config.yaml
positions: "rope"
tie_embeddings: false
init_std_o: 0.0185
lr_head: 0.00858
warmup_steps: 0
Each number is 500 + 25 x the weight over the matrix's rms, rounded and kept within 0 to 999. Layers, rows and columns count from 0. Numbers have three digits each.

# layer 3 MLP up, 192x64, rms 0.198, rows 11-117, columns 0-63
496516516509496492498438505511522530489458524481480495511463511498458474523524485476490493482537493469511542494519473484494475514493493487491500497489494553482503476492471494470514508504493470
539474547509502481507480482488512538515532493526519507487470548519523459437530504494546474485457513482477483480517457470453480531494451462535564515507502495527482487478493545471472518507460558
548471529468505497542485493528519533530468472508506477490549544515498481527491487499455513462540514541476508515479506509525500528546446523531499518474461510488481455490486489532537521492502467
490519528472506529536509476477555506498550522533553526524525541524472557533473510523523509475519504502467481487510472498497455465470464536492498516506476560489546512514462543503470527499506521
504542488485540507502511439566523538493553513495539494523474535538468491485495502481487492484501519561461520516486505531483516545484517482527498518519525534503504474536478477508470497469493536
495526488505549476493524525510471460503514476531531512496490521538481513555532468507473541448502508472489490529462510520532491502525505468513475478478467511462540520520482531539498546485468503
475451499501496520458506519492457491474509493485521473481453491503501483478503532521473496489490530499511515505488459471510528517509523478508532541516510534483475528450569519541543517499500492
476471507473533496460475457475513490484501458553443506505460490514491522522473472470527512505470494466477500536479482512473524461504502486527511444499496541503535469517456497477483510521521476
494494470512507461502467527493453541454507515525504512473551539512492511489459522473494440458507504509496519517499472483502523531503488514537538504551487479504519441521488482464485484511449531
509467497484468518494456544479454532481505493503532509433523503496499485524552501473490476487548516469523512516489484521483446491495494505520515489525503475509517523553511494537517535541496517
471521520475529468462481520551505501512552502490543533528504487469508496471527511515565473487518523532540479526501488465439478499497475500504485507490500515541495487506532502496529519508518552
476477508566486522511510534514490507461499484525498522524540542556530482556504501476487485532540502521493481493508489553522516573485457512467491523442491529512501503518512526544492500462470505
519521507488458466485515545468490488473493506513477485450463499502575497508551524488500511472529501538483503512470522507470529534553525458528449553521507494509486496502455510479509501503501498
484483462487505524518453488510556505507525491509517506485445501516510502532502542542503465425539530524494518488511515502448526511512457538514496497484473479501527563515487531467475512475480486
533485501511528527541516499466535551495528504561535544530549547514441486505486523500437464503469493523478528513496559491498487542480478476497502496514504527470486517504474531493468543510490522
495477469538476518487494478497471492485472513503471531500525511479521495504508512488475517497495454520477497481494488479507489494523504507498547549474553514526494478491531528483453536483476486
506517527537496498510505543530499489511479506507510494510519479511528515499493514491526476505518534474522503480523459472458495518510509461511508504489457533485482508471493507505487504502494499
493494500525482474491507492510488514499445533580530476504493513500511527516531494484561488527477527479435544484516529470532499463493484460443501484529489531535479502500497501488532517449515490
494412562498517507490459489538498517446555456490547483495505494513494487511473524514530530551468527544484505481506508496500517514502465467520527470492525544513515480520500507508499467462477529
501562482530483527502477423503480534505558510525476471492476474501496502529494536516488493495486511474460484550472463513470504488532503462541486514542539517452495507515486487498480509498528487
492482488450482475490489527524553529468479492490505498554503521571536423501522478498486484432491587528530500534515507478488529435536482490536512548470526512501514532457502512516469505521496489
493499496490490510524491492494478513503483507481518495499495496503486517501503503509518514513517496496485474505522486497484487515516481487481496493534521492520508500497513500501500503499527488
517483535469496482495476504435516525498512526484519433486473515535517484503496492470542483517502437483493477492496477448475487531507531499508492527527525517484504500482522469502460471503487498
455474498486509498528502524560433530493468526536520515534526524505480481521531506511488515533509490479475516511469488513479498501528471503529533522533510514504482467518503464477481477492489537
511480495466489502508444490495496489498508485558458508495538466514489464494487498464488503535529518515508536506458511469529497449514522468547513484508502507507497500469508516483509483500589528
496504508503498509488498497497511497501511503508498496509504502507491497506492496497510501494511498502510481506503501498498499505499507485504515495495497498493502492499490498494495494495502495
509497532465471487532485508455505482474557477515501500507484531526535501553537537463517503472493463504461504481510434501529537482502450468456519453521493526544485486482500534479489544447524496
488522470521514514524474468507501503481518512499481515491501565524464485490482487487512512539498434549483511476484475457512521557464505491504510503476473529495481478498482475495515511524508533
472502493521479481494452538514444503453545503534477530550525486509543498534493519549476507460467515519508512506479517482482494456495485533538513506525505517493486463534460492529487511524470529
549506513514480522477510527523445509489517479471536502478529523499468499483453518467509479513523514548524510493484511475436552504520480511487499524522519506480490482511520551525523508511518534
499465526483425478478473499517574512510489494503498503477476545527534478506527521470497478455561475495499462497522477501501530508509531517507499536525489501477517475473489486465488498520492482
483495530483546516532493485504515477505506498513483471472473496488477469543523484512520503455527502526490468530546492528527469527497524485492512509505510492493519498550509510500534533497476552
500460521490501508503517490438490513502456495500500461498510512511518467493514517524480472490548464520503527486474484484489474482557445467502494489494498503499500516484459504515460477498495515
509523500505509469550484494510535538480481438494455516525513498497497525517506518525506509506495478502465478496487534477455497505506490479514548528475491471469518502490492491533535513513523528
467526488504479477480509471501461506472509496526462485472510507496546505502512521509465504525502482508489446487527474452448472490462471450515510508512479544481481547506537524494476512571534527
478483502521513546512475522485493545501494525478529545493489500511554517516523472495506453517534541492480491506509485490535535490495463457501554519504487490472539510503518505536513490482517461
480486485517482511496511527506504499439505511536466524517493483552518500474491526506541507495505504501503489432532466471525505521522473513517471508557483499464473525519505511448479544504561461
517492499473506520464513502512517510465522511510494488485528571539490475549484496519501509517511449436479506491524471445527558539509536482525505533528482493521502496487485524474532497482505552
513490482447512466522518539485450494489488503485473505497532494509504517547519499465492488546459516521505505538515491500504458491550499483471554538519544550521531499496453523510508516506502514
513481521547528479494433477502506528518493520558529499477509545517508490450493502485570429517440520500477472450469479491495454521545514501518537535526494467542512479495509474483477513462510533
538483471482522527524497463536478505503520502481497532500523495516500473481516545514525491483480517539491464523475459516487500541502485469534516527501487519466459468526487507489492506496487493
494500501519519534479485549455511543540483520492517505486468552501524434485476527492503508486538470501505522524492486470502516516499461491491489495498490486497534480524520497460521533491507492
512506501505528500490484508514479528488514538544480505526460501502499519582505453498493506520496471490474424515489492499518509500508479494498546506459503517546507488505514487496505499507449532
497491503500498509511514501492496503504494507512506500507485516497504489495509486504509496486492507500498503505496503491489507497494499492502507493506496513503513502511505500510500515505510500
519506484468511506496506515525524466506467476513454480462507484482505563508467509495491464476492463528525480474465479482502487512508479408517523519506505520437496499507508456526516526488507556
547539475514501525472459540492499538516502537517489523462491507497486479536486514518507494521528502456485480509493486471507466532501497509535517569510506501510474552472464516500464516544523484
475492480534476516478549520504547520475475465481544518550463483510481478484498539544498507561498483534478512532521500431470467503489510454511538509509485478495533485541455513501463480492500478
457483482536466483543463519493508503535535532506536521481514497526441468500475498467470511509565459509517540512466482479500511465539473517434483504475501504475498510489482487482528494413517506
514464477482446509479472464521491520532465502502507517503529518500474482489497510534528496493490493534463490539474538498504481538503499516518526512476496481534517517491498503519473506516489487
492484509519496494498513510490513499501505499508512496511499503511478510507492494493512489483508504522498512515496509500508500503505476482505497511493489501499495494488486496504479511497506505
481506479460475484474472507507523492513507545513462539532487506539450470489525532500528494499514499491476496495482507496506529515508518497468503514527530510528540479494526524477509508451483528
506518528501487469489486526495479528504472517530514486508491531531493517494497500533461514492496484509501489527545494512487538511494497521506504523513485509493457468547502504549474520473539491
513457499506449502487490483457534499504547525502502430510506490488511487557506501491504515506535477503486549492451472505506487472494525523518506504516450551506501481496475483489503526498506472
498469522494495532477472486528548506532519529532546539540517479519548508502459487509476500507497517569471461523483462455470518503478518523507485564556514492524523495485502492485522510480523524
422481475511469527472540462524543487432531497500493486481518481478515516471514501463529525509461514479489541485520419443482544538511486447470507517523523520484491435521526499469465501466509452
511467486551486504487522516501498532486522532516504488529590516488489494465511450488487526556485469494512502552494537500496550551539491468494463515530533538508534483504478528499445489509501501
454504535511472507472470486467535513495516484501520479511533509518489516502483508496552497489526521489509485537529513508511514476512489452508487483473521453531502519489537484520434497478522512
548496478442514509490523507532514468489466500542481481487509522542526483471493456472561495488482496546526558524466461492480490497515457505520515502514499529458500506486506509501482509468512483
459487498538518521502467477502484465495504443505494492543494494474469471532497477477504464511526486508503518473506500478488482486497481485493489531512509514487532483511517505506538470479469478
475500487509492479481389510523450487485494550509534496469490511535516472453475471457530504432478508492488497523514526482469546482517503480498504504512486453512448516519510505464553510493491531
566484529513535519458473506462528551533508537517530502506485522495508470507528469483501490525473508506471502515507483506487532511505453486516543519555516456535552525506506510513519507480520478
467501488484504478508489449511487518470534485521453510498471488475532487526484508486501478494491502536478528554504533491510489538576506526496478538503511527465510533461503519501503517521470531
461507521495520522495484468470484540494486514484518517508527474533521508517474492489461490490518471507528507496513458469502529503519479524517541517486522518503484494575505491496480535512470491
479505449454479520478473461507561516464485485532493491457522486490522494513485520482524529488537475515436491493478502515508523506508536504463452500504486545489516505538500496477512517482485487
458472483449472529545475549451505525499518461556484538478517479519460536479504508486503520536511496526464504488496494506539510499504513438499525531481502507500496494500531486523515518499523529
479500471534438484484492470504522480480567529483511497493509523462522466511504509505459468517474534512454487526508512450510487551468492461505508503506482498505505497479554510507497518515523500
483484506512463511493539482521504501487522555555515517493528515484507503520500519530491516461472557548491482470473514452497521474518512493483495525495479514491524507461479519494477491525486481
504459520507521516451463501477526484518508495529470514494529489539460501522478526468483542456510491496463550492474512531453500511506488484497509492512495508479564500517478466507520526513508522
489452456466539544556455504509498521505568523496499511491532467524513465515476511466493510507501473499470516477509491504481544529434505467505541530505479477480505504509479506456525478506540584
474468461525509531464472465513550479470503552525483504467531471530520509459496509463514508512482502499458508456502475482517528589523520516510536501494497501517555513494517511519505500483505504
511442460484495474520550489477500516477479548519503482476540542527499475509468490456496448506512531520499489492525511462551504482506505493482453490495548589483504507487498548484473502520516496
503469496504496547488471455522513503518498527536490496530535474526502483490489477504496519493524509510506508486544499471489488489506530481498490472500507514500518507488496482508502508460490494
520478499476514483522496525465524549496488491500508522461520471515455480540498454479516490470496481506463492497454476495467519552500503541470546496492518511535513522539491542517505511523503529
504459475461488509465512520492523507439488495467495454504514522542463473520524492501525474476508533519458478494494498421512465485531511513500453469473458546485514537448535467466498521494528475
528493498501501537501485568469505460491488530494505510470465503524492484517490544493510519542519512498508516473478507477460487513504516495548485547481493556495514526490510508511459503470501493
507476485521494467472480478517497470511487496520496494500507504537510488550509491535520498482515515530538512524556485501538533522502454483521527498518508508496512494524528517475524478506518478
523491526483500467493529479546499486488454481458497504526499472558469475527491490443475471472526505515497454533452500514486486494471493516485483559508492552460510471526491510531498478492538510
506472527510489545493466470528502499474517485520530481508529505556478532524499522517514566440474491485531498505492484457513526495494477467455502509520499469523471503537466515464496499549469497
539504455497525501467465563488489565511513506494531508418498492525487483502501525538518476492458512516507489499474482468469526498506502513480514476478464512518521500513473480491501500499524545
475479478518457485500466504514513482489505517484556493485515496534485468516516523503500493444530510475522517492527550523529473512530468494507541484557492514520496507460515499505516477473562545
494503526506507491507473527505489493450504537484487493492507506481477493479480481476539515495507517499494500512544500497522474522475481446528471513455482514507509505549502527502524507505489472
519508508482471506485483498531515500507474478489496503522556503473466516481495498495494445455503436486456500475475535500523511526505484478540479527476492520508485503493489497459480539481487538
533467545456492497513451519532465491522548500459537424474482475558504514513503466522495513473523454477488452507483562518484517499507519496511549541491514556504491487509494519509481471477534528
466511466495446499470558508492530483491483524562502458523475488482511509472529495463508494497500524479485513531536521499518535532538484491499518545447458502470532489473527510529493526473474481
481492523505480516484494459460493535474515497489477499504486534499479501531455534473492533499522517511508496491474464528492479527521501477504568537498512471531478535482479510507492499458484476
510469469544502520537481476549501499507501470473482510492491491519465501503481500509509491536491505496494474518503514501488517504568512515486509516536491542510511495521533535491531562484509538
464509515462467494498457491533543524496541509495532494500511476514500536502498510545500537510552485509536541495526485500510499475509516458500488573463494539514498506525494529523542498473561523
533514458515480521497464485487531544514488451520540474516520497465504452515503496520556485471531498499509535442522501501469474502476488520507536516524510508456481500524458484464537518501541517
488502505506498526511469491466510551459507468526488525461555479533495553461467490458490518493504520545511478544537508438470471496507482507507448475484529525468543479517520461499517485506543549
522463451498485510524521533520517486470516497513532495474530489534476507447501519526528519490493512511492480518479521499487495536539479491526520485511472488500442522485523506534509481477479486
464483465491472491517512541518450488449499519518482517507524505511463473575506520496483486461553469474448507472487483515511485497489501474539483482468464565457510454509494476532494503467470498
478466489480500523523509541515495483485499519507507490510483462503529522545515523513524523517529477505489462510479425502501525513533505498497494502495462476468521459537501492533502524469480482
472488493504512495474475489522513489496505528502471504474497514508460536491441461453538513503508498510488458513489500500538512516461461462470480483494511504503486459514491521574464515509516494
487467517459512466497505471515473493497481457512514530520519473532490538537495490537526500535529527484511497505552481454504486508505470472495487504467534503467484516491503511547490557460522495
489533502477514536486490507557478483505493524508502499519502529477453514480511476519512472488483500508535474489482487500521516523509495440485456552547524521519498502475498501483510523443517488
504474516486522498483472430484491457486509484477508497498490504479489493499497491474509469507503490520522524518488524476527550526521494507508499552456464552472482490477482484456470566502512521
440525470507484532538497487539512550530470533513515526497571525532548503500496554430534488475525531491514561458511508479502528535511499528530516499525459504488559496496502510495500507495521544
477484513498476500493485490537476489465468476531490493504495493467503484506464536479526559507526470468517470439494544477502523497522504498513536509491469458481530439536511541477524564508518505
491477478523486473504482493545468484475502497502543501536442526503554469503488535475532534441501468525457507476488472497453532473482504489551509468507518473498495468505503464513544537506502489
540477477429482496468449524497517468511529499499504501485586493580550526492487470482459515449525509546482467520529514472504549499542493475508492482466459489460505508536494507507474520528558481
482505496499498503455499468519509492544529490532493469480507501551512530471484541465468459503549508517484442515469511523516555528506503498498500475502515529536487518544483545513469507465468509
553559489489520492485544476510523560515509505507528485529525485497469502508486493519499519456515553560527491468475529479447537508514489488500481528525548538515538499507490535499483532475494496
505446541527473497538457491493471494440519466504521506508475555493511504470506505480511492493526488499488457511468497478512572506539514481503492484492461498483471486497520550524486526457480499
493468492479466478498543573519501519467497511528495496499491486519511472529526502491538509490489502515490540473498484517505521465507471476472482524451473479474528541496467530493434485546519492
480459489521477524476495497534489491479491500481475451562506505492447485516537510476477491458489490511491535510508466510482547517487449499472524465503481493537550473505521494496490516470513481
519455490481540528508450503489516482487495517511491505510472501506469505507552523528495516474538484497503489518457500469493523519461494490537518513457497482462516533498515469528523512470467493
464479486464466558498492497471507495513457493466514472504473525561480463513507519517545493500475520523538492509503516523505515483474509479562505517505482540472484486525514513476490530488501529
# layer 3 MLP down (transposed), 192x64, rms 0.0491, rows 11-117, columns 0-63
506549475507497488476500528513540466503514484519516522487531502526479507480463493501531488515509493510494450489486511543520509507502487525496485530524491484525522526560501495538474463516461538
537498470522487472535468469486511498529471484501553512452516472487484474467517445569426484501513493545488544446510554542542484517501480454498496528533500454519529495514511499479562447478466508
468502523557536495484533511507481555543525529481508547527473458501516514505565465493501490511478457457494498473476476524519502526485497512470496469513508512472493469523518482514538492543512534
493487479490509465524500510517523444469439478526447477521478498511506548488487494503474543537516545528518469489499511513504497503484523542514497473508541534499477492474498553494544499498518445
521494479532481514463495520499502487539457493513450499491455510459481489508537505495462468523485527467527505493495494517459534495464488530523506473536450428502459516468512502508476499478476496
530448539479533495489533481480479528523507512463479531471507495497495517499494519518500482496505513517515469472506512505521534482463441497534500459531523471499505460494516515463517463492478507
511515507508518512478492512470504491474473524482481500513492509532475512462539483549467495477467533496527501474497509505506507500499560528484516514550478508490503476495483476484542452485484486
509499524521515468525480551529493416515482486521543541521513532489490530487528489541479490477467499488491527444490515509476476515495495506492483481474489519495519504510485478490511476484515482
462504522501461521538516510514509467508527454488504489480453517534521478511527463486488486559490479509490499502488512488514485492508526543464502516511522500474532519527462509468534469490479475
521533457532532492529470520546482466498472468482528524526480502460501511467519511510481488513504515509525459483492520501471504479486498501452486514500482526515505504503535452475505500491466483
505525531463465489525539487479464533476501524517483494507507501536575495511462525495441510465481508499525538462505476468521488482501524507514508484476496479502514464519493515484544502498466478
522489490534518471460533495519533506474482488554513514520493506522552518510507541521522471458534489506497470522543463478480512503527479502516527472517492514496521502487425507477482478500498483
481523459499512523461527512523451465533519524510461521506490466480496543459489478531511521540510515502514502456508508533518503473521472485463518513455494492521526489469534478476514524504468451
520527497523508501530512506482505507463538485484497498457527482482458530491531508503491520469522507496498529496484516490505459483541545521490497496521457527472526486494521500450516503561491511
497502479482515522491482508519525494489431463547561507480486464571507492475457495537478491505566499483484503501492465502487489447515498491494490514485486528530459491472497556485487514516485519
472518509494515515509494524477478507484486528472514490480493448515483515480480487509508493480514524491510488496509508568519458487504488564477494482480497487516519506516493479499510494522477494
493519492478525499498515512495510485501504514516510531487490477512488470485486471498492511497479470501502475517537486483497457501475500500558520535487534499502508502521524515496544463510507494
459513542468464491485482513501454518530514505487526514510551466476529501517489465534493535477509476512522528455493522504513497522481471531526463459495510563505509543466474483494529510510558505
504456534488483508524526501513500456506461494501529467503479505434517497535543516527506571478531501505481527484556487524488525494515531495495519496526477500565478495464547496500488492456521475
503536481477537496543474504533534503530551501529476507486494518504499543492442507514501487502517508536508515482525514522506508512491464470513468431515455504454501513478519467513477457475532473
443473479495470460490481484552528474500500514507488511563470506520564495530517524517523494467497515482529530532491500489462545453501495489517498508514541521544482551510499540528498515524510537
473511501506518502513511486502505506511496536498505495514491487492497512511497513504506504494496504499510520519486481501485506484488497515510507500501505483500486515518504517499507502509478513
481562522517534529505528508523508500483502524489466476491529505487494504524506518538511530554483516476444501503503510525533517498486537524465490482510480468502468486475538512477475530492505508
475549496490500554530505512497474490488473513458471471541515440496485508465488458503522499514497520478485528466503469532511496476504519502462476537503510497503467546509531496498509507496485477
496494555457496502477493531477510522492493540510478534439511473504524547542522487506518487489528484454471481497513529515545539518519477486484495466482501443475558480496510473502468530512466510
494497469500500508501494505493523478500506493494498510515502492488511496514497501507502519497499505500493505494517489495511478500512498498507506490500511503493496500506483498491496493493503501
517504498478494537514476507507523564486490499504503555462533440509481525485551491542520511477528491467495477480480477520534487500553515528471582500487466479524540506470491517503501476544505518
502524517513480503509552498466489480502504527510527471532490478512519502467519488530479527447505554500530522490527468481470467470520494511516489480506502498499511529544544487476493479531523439
493499548455499474517493521498468514513461544500490481511533497522462482490464484494506494500504493517532501486477509500489481508492497498479503521479436463519510493481524514492489512563468493
488499531497530509521487566497489513540507479483482547489535457507499500466491476523499504507502515484522478486525530476510490504499482500461473511441495458523543518470476542465483498465531500
508543486547484498490547516471507503521494556482485548511519467501496473522484521496479495506478511486448507475499500488502491461505522462469497507528459486468518516533534491483539533526479463
474460513482483479507514557508477479532492554472492533518451504505492504488492507516506501504504555513516544486505486519478475456505534514465470476488515462491464526489522518463470527537459466
474508466497521504489512489571514505521538526489506537496506501479527486503482516525564499470511490515523500438524518516559525494510510495503523483507502503512461522515528508461508475499469491
481507513499516495507492511538470506542516505522519469525489505509466503490478477519472493546488492542452506473484525492499478475510506503526525479479501528515518497502524473461504501465501472
483543467443501483516511498512501466474473532492434517515513511533511464480504476502493508536504533471510494506561541539508453531478506527591476466505490471510439497463516478465459530530532550
553521465505512512525469524504504457470482495490483494506486481473538514506497500539475555447520487479489474571530535499485481504467465485495489488494503511577466517492491501468484533500537497
484532457507517477496509502485495518502524499515524472509529474512509579517503494432503492478529506484463511523504468510512496518458519511511482463467533489515469483497523519504533484517510470
485567435506554515548515499482451522467502507510502511494485487506509490539491498479482495538515531430557545475547521527511504426487528495513469510516447412529536520456538449476494453517480489
495477521526513490487516498519498510535512511468518548526467501475497508478490492534497516511493527494466550469480492483482478487480528519443487477513486465484496531463483525506504564531475455
518519544448531561524494493479517528468504487470451487509466477510468465570539516488453480532504523485521551434495483484502484525487474464530495507541536485471487437500484492478513544508488494
494524524479476474510517513494469506502505532497497508518447511508468475426538482524523468526484490501497495465487497496522470454491517482480510528531523516480505552474462508505503547479504504
508516493500540518497483544483484503491462519442420553498524528505525476512493508508440517509492482497537488504555508525470489495480530518486507480450548483501497452495493497483510482485538469
545515516471495485438507509522484503524494522491489541511476524481463498512487510499459551486480490504503484497551433485497545518495476488510483500500501469482528457490510497473510467528527492
493494494500501497522488494487490490511487499483495503507503491503500511504506503501495496504502488480499487485502486496485507504493525510493493503490511501494509496506502496504486485502498506
503478594461551480528552445523505447527505519491515535506485470511543517467506479496456484510425473510504567455518448557513452486500501524531498460520488464459504494506501447440474479500538521
500501512527492516528492521460474493537470521492519527493488499471488566484521500522530525495566445492557486520493437509502511506491499504472524492463504467520539513495502513500512498525493491
498501495433532549520482499497481480512435469474437480484494480499508478490454465515537528500508506534547503489492529455514516498526478513464466479526454508515489494494485545471501509480552455
527527503549503527492494465528472478490483478513492472511490489510491506468471504500503504519456533514498484536520534482536494477485537487486503445543512483566534482539516472494495450495477474
519509461480513463539505507515456515516506497473499536523498467523463512522517470527497509469502510512499468496551471467452475458505502486518514538524535499535497466462494465471522503473504523
524489510494492496495533516506486466490499522496485504480491512475512477499517479528484489521508516500494476495503505494507514510507507514499514500526491498484496496501501487497520506498507478
468477512513508469543530526484481486519500488531461493504442467462489495511496485505514519505528505467520528508490490544513501491496521524481472506507491513510507514433548518465490498467493487
477489503517523499525493478516501537500531504505486482472523462467485508513552496497539479523475527487515515474479524502527482515495514503511482505489542488505563542503475532481503489519458495
496476495486487485476467485490510562492466508456507510490536494546528488488517485460572490493492507530506484486496480508487471477504498500501421476541472488550534504515505514504511498516522486
458467548491533500503499469558552480545539539436480530535553445545531535501449473525493528535529493523534490502490451513507556447470557532506452471521460450554522477491508455521523439476454540
527520484514504443502525560530513497491531522524465500521496449464489516487483467440534507515512494524520511527480488503512526515491461520481508523460465480545509546510538506494542490459475488
485486466518475529480527517533450468513509529505508491539477496524499553510476469535463520528548563513501531434495515491505480482490525484501507502474514519502471479490508501469521494497506459
507478507555469494505512494496473499501501552515479506493507471509484524509515469528493481503473534501512488460541466465494501537483558501482482460493515475506481514478519497482480509482515497
525490536504542522484529495525511479492488500519466498544510472518539508502470479538511475492473505539530530454541485509481485469540436515483517514506473489514500528505496482425514545517516493
471492473486508542489478477418450489501499492466492515533483461486509512492521500503497513466481505496509534489484472553494509489504487519467509495518503480507478481492517520490512478556507476
462489525478521498524558534476530486520465515520498517472523513455494513498427462490465488537488526498504511520473472505527507479495545506484461505495483488499510413529467470494489525515445488
507485505522478504513440480495496531482515487478493535495510489465515526523500532502501460484489503491494509522498518510502475537513492517481539499496572525487490512442527487517523540506485545
527502526516545506527484523506506485525464475494469504498501493495513508483506466546528534537484546532505525470468480471502507453487505485476485498470501456528493463488473496531470511497475481
546480501536497514497513495535499491489508524530504499485502486480510495497476510499492489524492500495506512464511463502497480541494477489508467491500430460481494520477510538506504500528514489
508493482502504502498520506518464481534464533476456495494471469504493492495494474528464538514496525504475520482506513487457513476458501458492540507511544451526481523494543541470521530527494521
503474537525516516517505500514506529508486540449494522507460469474535519490458490541535544499471474528516492471520504479480489447471468521487473491514563486529497534496521499459494524516495503
481497514500510498498546547539475495470511481488485489540531478496515471469492543491521506499524496504513514493531474512486499481492526485503516460479454472499510510491504492478481492528452470
504539486536538488484492492482522527482519523493509450492461508507539513510475502440524509465518509513501495508541480447523489498490503500505485462501544501473510527484517504530469521503519511
558506529470521513552470517484504436466526463499532532525513511429470518469484480549490520462504547461446536469496513570481496475487585535489516491491523532493468478485514458470512484519461481
498477496499529490493530495541553496484477490504522505488525484514495522501537532522517519482513474500481463518498511470483576487477509481465480478512454509529511472458559501552529494520509481
517526504507483524559507498480486492479486508504528502493459507450515539498466500511498532454518482444526519469504526481534479481523536499470499474465476517505477499480480518467526485476498470
495533506454485531537494510474527490494491536484536521528474500488501490484492490505513515467495545495487467484502521464463478555514504543467519484526521525507547526479492519461537481459465524
508490468516527487506492506518485498536495511494507520537497513506512520517486481488475499503476505485541492497477498526513491494493530507475478495499515495497493485514482517494496486487509473
496471533487499506480532494504498515482486455485506445524450534491509506514452496537458518497514498492483492530553496489514493500491529542497452530519481474538478491470475505524516451469539487
462554517529465490514529487494482476468507490467545482530471492533531456486524519469501520550515518508504515439529503463486503472515522505480485458505535467450566473493533493547502501498485490
479489495514495498478524511512484467499475502471486535538482462504535506499491478530521516495532503492507508445490518519487444456471520524482470459487510510455517491483526499477541530531490486
524521473513487506540494505502470471492479504479521498505482476475509519486478471522499506498529508476527459487502560468523474495510499495539452511502475505496513497482522502504528480504491462
532520483511559498481528519492507521506485497510522459469484490444510521511486523524494511485526504515490520512521505529519522480482497520461524460514463561529544480483538463492486516482430479
488489495508550474482506502511476515505495521508507521521479512451544495476447510499483526471519496494521482448548481523500475502520469499493434466490473476505524465501489483493527488532510527
538480499527478502501495514482517489468454503495501514455487526513489499489518513544425519506483508488505503512480462491485519461487523523484478540517482482508468512497470472477455481499450493
504479505505492524504529497526481520486485553522545519557482489503510519472495470526548488498514522490521461483512478500519476499458478497462485524488516511513467478524524472514515489514511545
525520498537520509483509490482486464529478480514503519537487546531512492470503477501470496500477469486514476509508444542483502478502508568494487521515472469472489459479476487511459472499546491
504506481548517513503538514504489497523494494475488495472509470464484529447499480522494500482486497475518533494497495503511497461498496508487499459475476517470532512494504464482502521535559499
549492506561525516504489504489473435550505491493525459437518437518478462519546536542478538529467535469564498415513522497471491491506522503567512543488505465457539497532485507515490492517515525
503510498475480484493479472516486542466500484535504463460482474452513495500515474508495515481475464526515489468504527533461522532504473488488446531459525485500508500447485524520482481471537483
508521516501508475490457513548503471533512524491498506482497474513473488489537458525481505522533522497498538478506512500507496487485544491508479544528508507484519509518544523458494538557506496
502486477515566511482492503497483476507453511498484515528470518482489524503535505539507480506493502474515482464490479501501478468453494508489448494511481457522510495489488500479525496524473503
477525509494554463467496479477503488498539481511486490530523542491431518505505516502494499525519487489496493484504520490512460539489524450516466468489465515511464453520517488518493549486481512
490497483517547542462538541504451442502493509502476539509515488489504552511467489477509538527511505495481527498486456520488474498488496502452503480507472495509484495510480513527492528549465486
476520478503526532484467501533491516469468495471451497539495487483485486488472513481494492476468492533482481525510458521480512508490505477463546419456470485454466564508499519470486510481506471
496473497519490526511538511474487507502474504500489516474502484519511523454482473520490557510453519477529535468505495509469527511500515504497472496489484496477495516460506499489493479506490493
538551527516458525555485487480501462493486500478525497505558441501538503510509517549500488520533527478521452477478511519497477516512518465535426489469472488534526474477526513514534501509526542
490519502498516507540473532494530447515535517508475499501481480453522509504485504448487507500486517481504534517466505530503482510490512516532455487473530526497473474523503503490500501468517526
517536563526466480465477476507507509459500499487505519521512493463452491493499482547462531471473508433509515523535494517513469486501537519525492507515470499507503524506515491479505496514516482
484546471519490501511525512506480479506504543462482466501473440436486486525501489529511502469519511535518467496482474500516503489495471499506511463526496526494467493518563482488544500498501459
484539556490548546535522517517497479504470523511511496504547491505517485469531516505471506502430495488522546480504486487507548488524505491495439551529526480549490469477540519557535501475487494
529497457480510542513536540525456469544455530476499498489509497490509536502462465491493562519491500528517518505506497494508492484481481500489516515480492515528505475479506529456517503494487468
509478509509485497525504543505473501507476493491435462512523532468476525506523437485457508502491494504464499524497555466459527472497487489534466456483480496527477490493483485481437481468463496
477521519477497469495490536494493501543460507487532506506497507517527515482471475524484492489484474515488486499522462508490516460475500507506502474584473502497469499508468456529477529522525492
483477489519464477489460520458520517485471487536480539489529488537484499501495503506500479550502507472477504554510540498504528476491526524533490531482542480503476507470519523551514511495502515
541554535477517530467451575464479505462499446476528505494495490516486507454491449479491517495502480518483497504499499506499537532494508501474501463468486456470531463459548449497495556485501469
529516518551496483516512502539524498513517469490474556526509535495511512476496488513516521509492499480484506555502477496478566490518498491450522503522459483512496555474488518517513522487480466
509528488519468504546505518493488485536502500470528521506490494540478438482506465528525514497529504511561520482497477523502487458506489561483489508521454503466516465520526477512493467510507510
481488465542520505516524504478502468467533450493494487499543545518479533492511426525471507517497525539488514453507514463472487468476486511507509496515503497528499528528513522500557511514498489
501510428483480520437490507493515466466545529498533513517508487476496526492514492486527520499491502473446500531500513475511527511512490503485512511511510512530477502528459498515546486509491504
524518549475512475513502518469492523522524538479484500535498468517484493485523483524512515477446498499523536470530478487517514530508522518506473533494504483523472480522513528483511486496492483
501486528500504506516509527481485490533542515486480512532497480499507512505500506556517534463505548510549471492546478492467499496445498513488508502491498507559494547467515546499497514514510518
498511486494524487505516514512489509513483518489525489522502502482492523483483490561497515521523535477514483452472502484491445503529497490515512456465521464523492513470514497454511502534435450